Each number is 500 + 25 x the weight over the matrix's rms, rounded and kept within 0 to 999. Layers, rows and columns count from 0. Numbers have three digits each.

# layer 3 MLP up, 704x256, rms 0.0548, rows 210-218, columns 0-255
508497463511525517464500501474499461492533495475469518555491500500457507548495494527520534512515468501505499500449477506507478507536538504483517515505479459483525469519464499540439531509455462487508510470510527533521513498536479528496502541480505512481540480467495520503502498466493475526543466529509510522488492533482539514486518485470525503500534450475499480534519501497510438519478516492523499481538500463512475506464469527464448505477496505508468499513484498459492541506540488475457505506483485467518506465468535505479480518492502512469518517478486499517518500512461484479520555506523499451514467496485512494491485492473531515519548513458507462516500460533438448505485532480535455486485510482534516504508506505497486457514495471520528495514491474497466494475510507
470515509489530531509487498509506498508469489490502512499507554516496486509500537521520472521495525507517525502491505504467522520538526496508499472467525545459517507505527508530502499477462519479467484500483483493516519526510499494522496517502521506543472496474513532477475518532522517518544486468470503520504542556470511436497508473494495536505494533510508528504450514504510518509509501528456461556483520479538501527485437506512515461530519510533462491513498493487457473468518485505486496522536486513477508503528512544512469451517508493474482516467455497454482491523486478498492497460469495506493492495521486492536477499475513524478508493501514497499473442510496556513495479487464448457528481480529511517525504482495519512486481507486526484500531541555530556540510521
509512509474540447466491487530517498504499434523503510473490478494498489495509505496478436495542510470523538471544502458536534459563489537478470491518499487473488517476523515477482512481549516564509517513504452488472543481495497483480526523523520504509548512485471465494453474508520477503524524492504517526515515460497482515509489516497497433506505467535464455475513501435500495472516514504529449459487533496498483517470503491490493492499512486491481470459539480481510489521511477528493479531518526529520508490506506489451477490510481514481515476519520484499496548451521549503507507529548534505514516535502515532417480498507512511492518508481494475492496485535513497485520542479494521503530512481513471455487476534502496437471485524522542536508473510474473487501445499
521504461473491543497492448522465531526506497503511512470491473511502520503536454476432520470530476511474530479518477509485456487468475474495513483524548498492513537524483519527487426507502483485455515497480513564521510536469506489431522501517482469495525480519500480505483490518500498517539478482449477478525536522526498444525490420544507458517460486479517489525503515510510497498447495542445492474498509533516533509513522501449524479519449496527489501506529498501503498482507527428505487501545493497475483511487518479471468510492540468462505474541487475511511472476479486497516458473502500447502499494485480476467485514491468572487481522522522541472555488501502492522516484510495506499478529490501511510510501507491480460515484522503522465512532511495488506497479474
450494531514479490518486479499489510455498465455496528499501494522432501498495457509505514548453504490494511455526454489522543495505486489542459453517490471531485526522489554488483545530488468557512485502510530464491512509505505517519490504504499529491523507515504522500496455494474469507471457541500556519484470501498535527494516456497513535472499461520479515518517476480487484484514455478530534492507506498529515473479523496462560493481475550482510464452532508476445513487525474506475474552509546480519512567454540515491471512485475509500507461469481486526554502525536524510465518475489475492516524492470532495490490482525524499484495497480495542482462483477482493494501539493515489509481504494511593493458492516523469479512498462504514526501473488482470520482478514
484521517492474512561526481500498521497497494487494487526507492548444527484491523527493467539503515475533499523529476546537466476476477499513487564495500470494500507537499471479516505516535467485520474531455475467493517465522524494484499536496474512488511512491473502483525466492516485502486522539472474536502464516467489492536483491497534493549478515479524495542513518536509530460466507447487490494490519533528486540472490517502497502488498505487512468497500504467511515530519503503485520494470487513470527524475499496508503561511514442536486485501499514491436497515481508456523508529450517532483466497497506493515454500541485470533497485524491473521486509546505472522503533490501520498526498449496467474526485540540465509471497530493492497515523524494498538516522475
466496459465492449536500509479490523476545479504522524478500540423491458494506520506463475511484538514471517522499522520508478529512516506547502514519488496537466486488508522543451497535505467489508474524493531486468522510537467483470484479488464540484472491488529480493492490495528492507541477504513498499500497496548510496499467525487493503523480517518515530500507473499481493460494494502517518508492535488533556505480508546483516487526466492495519505478526524447487468477504488500500507505475491496528467481499485533473507513486507503460500470483460518484520460526486509473527475514506485481501487555499460541502487516531501508458521499540486495496462469495514528507473479530570502508513453506502486508502524518504465464519455511496474551522486515509480494495436496
513497523508494505517527471484492472496510517514518516534509483496513502490549487480509540514479522507472481503509561503520510519518459461538488520458492531519516492495494514459491548509523526496538477526497519504492503530527493496568467511530512495512461494514521525511506514542494518494481484528486570528486487473490462433473496506532487535507503454489483481524502534508491493482569467501518468514475538552487494524483550510518505524495529492476496506497572528480503521473500503486503532510514485502485474504494519484509505474524525499523450480488502489491492508524494502518457534483491494526538490485487448479488519430511488483496473506511520457546558483467450525498516485550520535457562489463459514487485531477551496480539501508556519519504511543515477513520469500
498470520499477548496455539495492483526474497502512516508530467543488503531550464483516505525414527486497484517489527509513517478483486492468539471505543524524497508493515492511505460506551470516513476515488518520561495484516480502481489513528502446528515489521521515475513473523482472457468486486560477502501494480481499465490454478517512533530554482455508474539522527512515492500501490496504536526535523525460564508494533507486538548504503507492495507503490527521516475471553483476477458517507498503513503496529487483516517503477495436492469499514491478484521485484554513495449485459514487530515516477536485500539508480525506491496571510502516527507494524510533543495485497517516524457501530517495504531509517503506506487465528519509512506471493460459510439505510496
# layer 3 MLP down (transposed), 704x256, rms 0.0501, rows 210-218, columns 0-255
521494499487498507479475491520515496478515535489541536510486523535496462499521475494498555518500470466477503498476510475460477470533521483501494508483475440466489539513494518523503477513510550506513545526525542468482502515514519482470503542507478492485526494489484470502535503525478497481464504523494465501540531492485519541437483475448455519461525497482469515546500486482510464493522503554499506536521543502540509525544528454545458502431486514529515473518487531499439503549509480514492526496478514435514484496483492535450473507495521498494475467520497511492502509491502462499503498479498486499530528509498497542534480507480502519499523533492483505461478447479488464516542520476512521526524527461505547473490521463513516517511492465451544535492488502531473510502499484
504512510513496452512518447475525506505522549524433504493497518483501524476509480506507500502533531470497544474472495507478533481529554485500456546533493474473502532468513517535487487488506505486490485488483521500556488507520483487513470542509534549516513509470462511487480498504487474500487483494439479499487516534539516483516472505474487484526512487507466486497555483484506532529531465514495487505518517471510524510473519490520534471532517493491508516481498508499506560512512506481494491531518501496511547472542460495493520504447465537434548452485491505506508533515459516527475510505482521472516482516475510505513510542513480468499524474510497525491485467479514483473492501520502534463499527520509486473497501493529534523541496466528507484524521471482481474530514464
505531501479523510447533486460452501481542499513508484468462553465567485522540469508500488505518493503467517471489503497484511529495470508533521531494505478510493501512521481519496497508504538487426495522513467511512514486523523438512455497497493503491502519488507502535532513450496523535468506502502539488538501487516518544506494535483519483523508496485531537484481504498538414551514498474432534528555522506541514464543504504499456542509528506509517485526472480500503534477501516505497493491494481484578479533513524508504523524492462473516478547540483457474510515457504523477516478514483549494498479477511502506515473483495468519540490520492525477489476522455501498498483482485498512499495478527490507483488449486478498515520500502548518509499523494454498482503482454
510506495478487538498477486477509496484493500505506487521548523491533475485530471467467543464477461477504489531500493469493452533500499512528537487563490489500492505478496487533518506493514440473505480495509516521475494463473506421520512498463510528516525540506457525550502509514501548483471534493490512464437532485528488538530516539469489502492487493502487522501513488499552467528452516477496472503495508507491547493495480485430456498483451517504497508475490506506524485511502524522476469437527511527509492485470533488463493511500542499509545534482521499537541512477499540488520510582490538458508511529547508510541530521528460491492483484471541464492508532479504500493498461498466520495494515488524489502431487526464454503527521501481465506502493505519515513528488503
487442479508478496443565507509459509451494489480473512463471505498443481480465496530547479473499524513543451467459481482523467455502454497518489517489489509531499503524500485467523521515493494509517494478509476462522472514489441518516493496485484526497497483488491559501506501458485526500511495489498500496523489515539526470466502507522508518485520507507505523504536504489520472498504520503527481504532498479531501476505497481476511534522515500455489541510524492472471475510497549461502521483516547491524482504460531465496509526537510489533457477502529480512475475518432502492543483532496531507494481513468509512539416476496498477505503474532489501476497543493520538507420551496534516533464521459482536561512475529496468489475463545460478522542471515479518470495501454
501496520497462477493462490475494464503519477495487476485502474427471472506484516512501538531485485514464484481517482520502541482500518520494492490504517536514465510543541505493514524521487446501539481506493519525495468469475485477508497543527473486497459472460478480490524488493469516532505509488474484496546447491517500480506455519443514506506490502545460481521495523447506494486473488467514481537455473483510507488486494538504489457524462515536524479539542460494512478463517503473502513524520512524515478486546510519475518485498471542546472496496471503491482478498463506528461554454480468542529528486489514495483500483481497482504502492501491555498503507522481528545545507549471500554500495473479483527503508495501509455490493533517480547499526507464511499499487481
490528508467509491507548496569484466521488476507537508523481510494534409507515510477538457486489463494496478488526501496524551542507497458508492500513502500519509514495511508512447525482521489515503513514491509476539497476538493497480486460445520469516493499514472504495522492490442493522507506482523510469509493529560496493495525513497523459518489480506556517504511539490547491534507506495472495527547491523493526476487500500465486509503482462556531491460540509511515485481497494518503491518525482501493510471497516472550538533457494454544498468500495533517500511527483495513544539486486509504498528502470477519503482484478508456479480499515523498525491493551465496519476480496502512530511509518478483496465521493510513483462491504451483481478537491549484498457524509
496482492482513468514504538489529507506517484519501501491512509476484486473547512517482545499488516485521463475483523525517506475469472529500465502480502477502453515506493524466535542441496454498510475516534559498534493525507458511506437524471458495466493533482525465501529566445525460463470516509519494499521496507498532512550490469492467491497525528449483537490486534498496488500490520528486519483473544505505523523554475534523539517487503553508554467533526512486498511497483526503533473543502520485494499494494497485535466499523465509506449490461537489532510485521476517470517500521507455462513459476508494533463468467513503534501483499525439520489471476486458500516480498514525497538500533462466464528493511495525526515510542456492495473517490496482491488510481482
468477476536501448485490504587499511468478480494478516506494519477507542537460486490499496494519491501559528473489513480498506519458503518559494527506501516501491503557470502527512545456470544488461512496520473489453489494504475541498538512520511490521476468505449503482529492485460498485523490509475489440469502492532502505502494487536559500494493466549505510545486454473496472492501507514494466496468502489489470504519477504494525489531482484516462495488482448486571510517515458504500515470486467499505487465498506491465480506489502458526524477488514481505505499471508526546504483534507537486470514517512443464504486513470523499498499460546542465444517534492487485463511527515535488511542526509514483501525518486486498437508519483463487520519524531490517508520511511
# layer 3 MLP gate, 704x256, rms 0.0587, rows 211-218, columns 0-255
506504536530478519464486561495509473486531465478507475484499468519522505493532512497529516456453445460515488464507520482521507526505516496482544454498506490535505510526532476536501517518482490509470502547527513505507465545527465487508512487515494440506539509479529470484465516551484469477483480502491551471469508467518497466508484485513491504510506499516476496444508466520503477444519475504477535472542515504514474486480521509547532541507493474482511504505537474438515484525490483500480508502516464503479520553478486477504493483538499480487461466490539483492490474525457508528467516471485493504466515481476493491526496466491535524476494519495507500495499496555552510448472473526497506512482557480481515484482495474475464497461558513478492484491541438509530503491488518
472483527478547501442459528495553509508489529538458470500523472495523493476527508537538508472490463496546525516544507486496490448500507502522519521497487475487584522527478546466516520501519494515498509502548508468479550494477486523538492509511499490469527512484500526501492536491503451502480510536514475436465469445472465473496493510511484485563517501502499483481526486469512477464512489529488529511488514487490498543514460482515511472504520508505529526460507454488521493510525528497506498516526519475454457534505426490474509499478513468516476511509545483480502506486543495535500489505421548509507432516503514497478449486495494489487537519473474499474538526510511528517534519497475508517486493482466507450521508536518498516498540517512473476514486490481519482495484498
511477438501512543484522518544500495480467518476458457499474485486494482525525465517495527507487493475516533519476448504480491471511530435502503477503506497490510508545505539520526504462512469472500514569460549465512500537533540496483525516513499487502534501485529463480500494491533446501542474508477487500488538528446458480451464441495475466527527528487472491517471514531490508519513455525508520487467463487455521464559494459488498472548496494523550474537443479489530492464501515493489529492481501463516492499501542491504483477503485516490494453494491516495457439517490515523505491481492529492498543490504516540469491513529516474517483517490471508522536524556498477494524467514459467498495495481526465505516519471481516486485519500470512487511551503457489527551499505
480470510476493491479573523468505485512511490487482473507504482457533480556443518484495461498508461506553487540487495490475503511505491474476530496458452521474514532505540508536534486495499498492513510507530510480517494543507488480548527493479495491513510505463495508486514493499493514454482526552531500577509483502527518513445521482509482480546503516496477526523497508511475517507539505477456530463478456457527545486497498524482546534513515467492483512551508482518469493514498523494487489501528494488509495485492491547485572487466502490511507424482481474523510503476485498499490476457466544490447490529544467534519491483477546472511528505474452516473462542546527512472540491517494489539521484468483484477528527496474461539487503518471489515520501458530501512516508514
519497513488472469527512499484479542524486485499515520474519498490498530532483533494527502460487501464518534502483500460503485527466482514486487494523490508495496490506517534507503525534494541525513489510497528518498493539525517477497481455481460501492500533493470501536476488507545493493462513490496473504450471475468460513436519512547480528510501500487480536493505503515530488484509456472509481524469534509502518544471464509518483514506476484533487489511489464509507516480520541488495481477499549465448449534474487410559511552506497505487510521465511457471480515491483483512519508524534489531502513531504473510480491517515507492499488489500512526542531453493540519500521502543542528503544509494488440514512507517481511495511537481467494540498539503461534463505500528
504486522510487508490525505538504517500525500502480490517501519495529516524506465458506497470533478498491503521511556545454471514530496424513499466534497475501509481492475509524481514482503467543517519534555473538489502504484448483524482503484499526461530508483504482506489524524506485486472499506471519545478517470435486462513448478481478533496467476539510520484508479560456523509477517505529492498520516501462513508539490483524461545494478543467507487488506469470500488485493495530506552467491457551500497502478523534505458520469512494550448460482490497465506484525499523475494482443500510480496496512489476513439508512523476501451547533477466544470523464496454511452440509454511480486493455512503499498506558457502500455548532522546531499482505523502516508463508496
501462558529448503519425506513478533490466517495456494518507480523483495515494472519515520522384538482496487475510528457500527447498505514499507523505501540526529489496482569475537497469510472505548502507526538543518492503484481493514515510519504487472486512497519456501496491504525480492470464523482495473502530523498535474431521488496467530523537510492513522507547503475485495520475478500515522466486503482501489458526525503476529468487513483462537462475478476498505485454481495511517538529500478557476536526484509506526512493502503462544510492503513478530501544546488486495537503440481503529475476487490496526466498460470507499534456513445515496480507480481521547475504513510514481501501443491473476445531502530499498456503518509547498458525523477504522503540535499
485481510504515483460495521541486481452508533509490514518484538509521500517468516476475488530498522526491528478513479505548491499480433468504539494485514474524501491532524481523541506505499489514523501498479528464497503504535532481509501524501483527501527555504467525514556511503480505468548533491501487485501535537494495519472536481545524499503487469487423488521520497530518516469486478514475465476478493538480500505493483536525485496542518478520510505490509481506469491426534567485522492530530503510506456492471496472497519481489483495472528492518481486448509476507522491479483453522518512460500493504536506503496484526478495569529489487445450485540515513457530469501528468479519501505469464479536469485496494503507499521475485483506481488532554503512502519460517481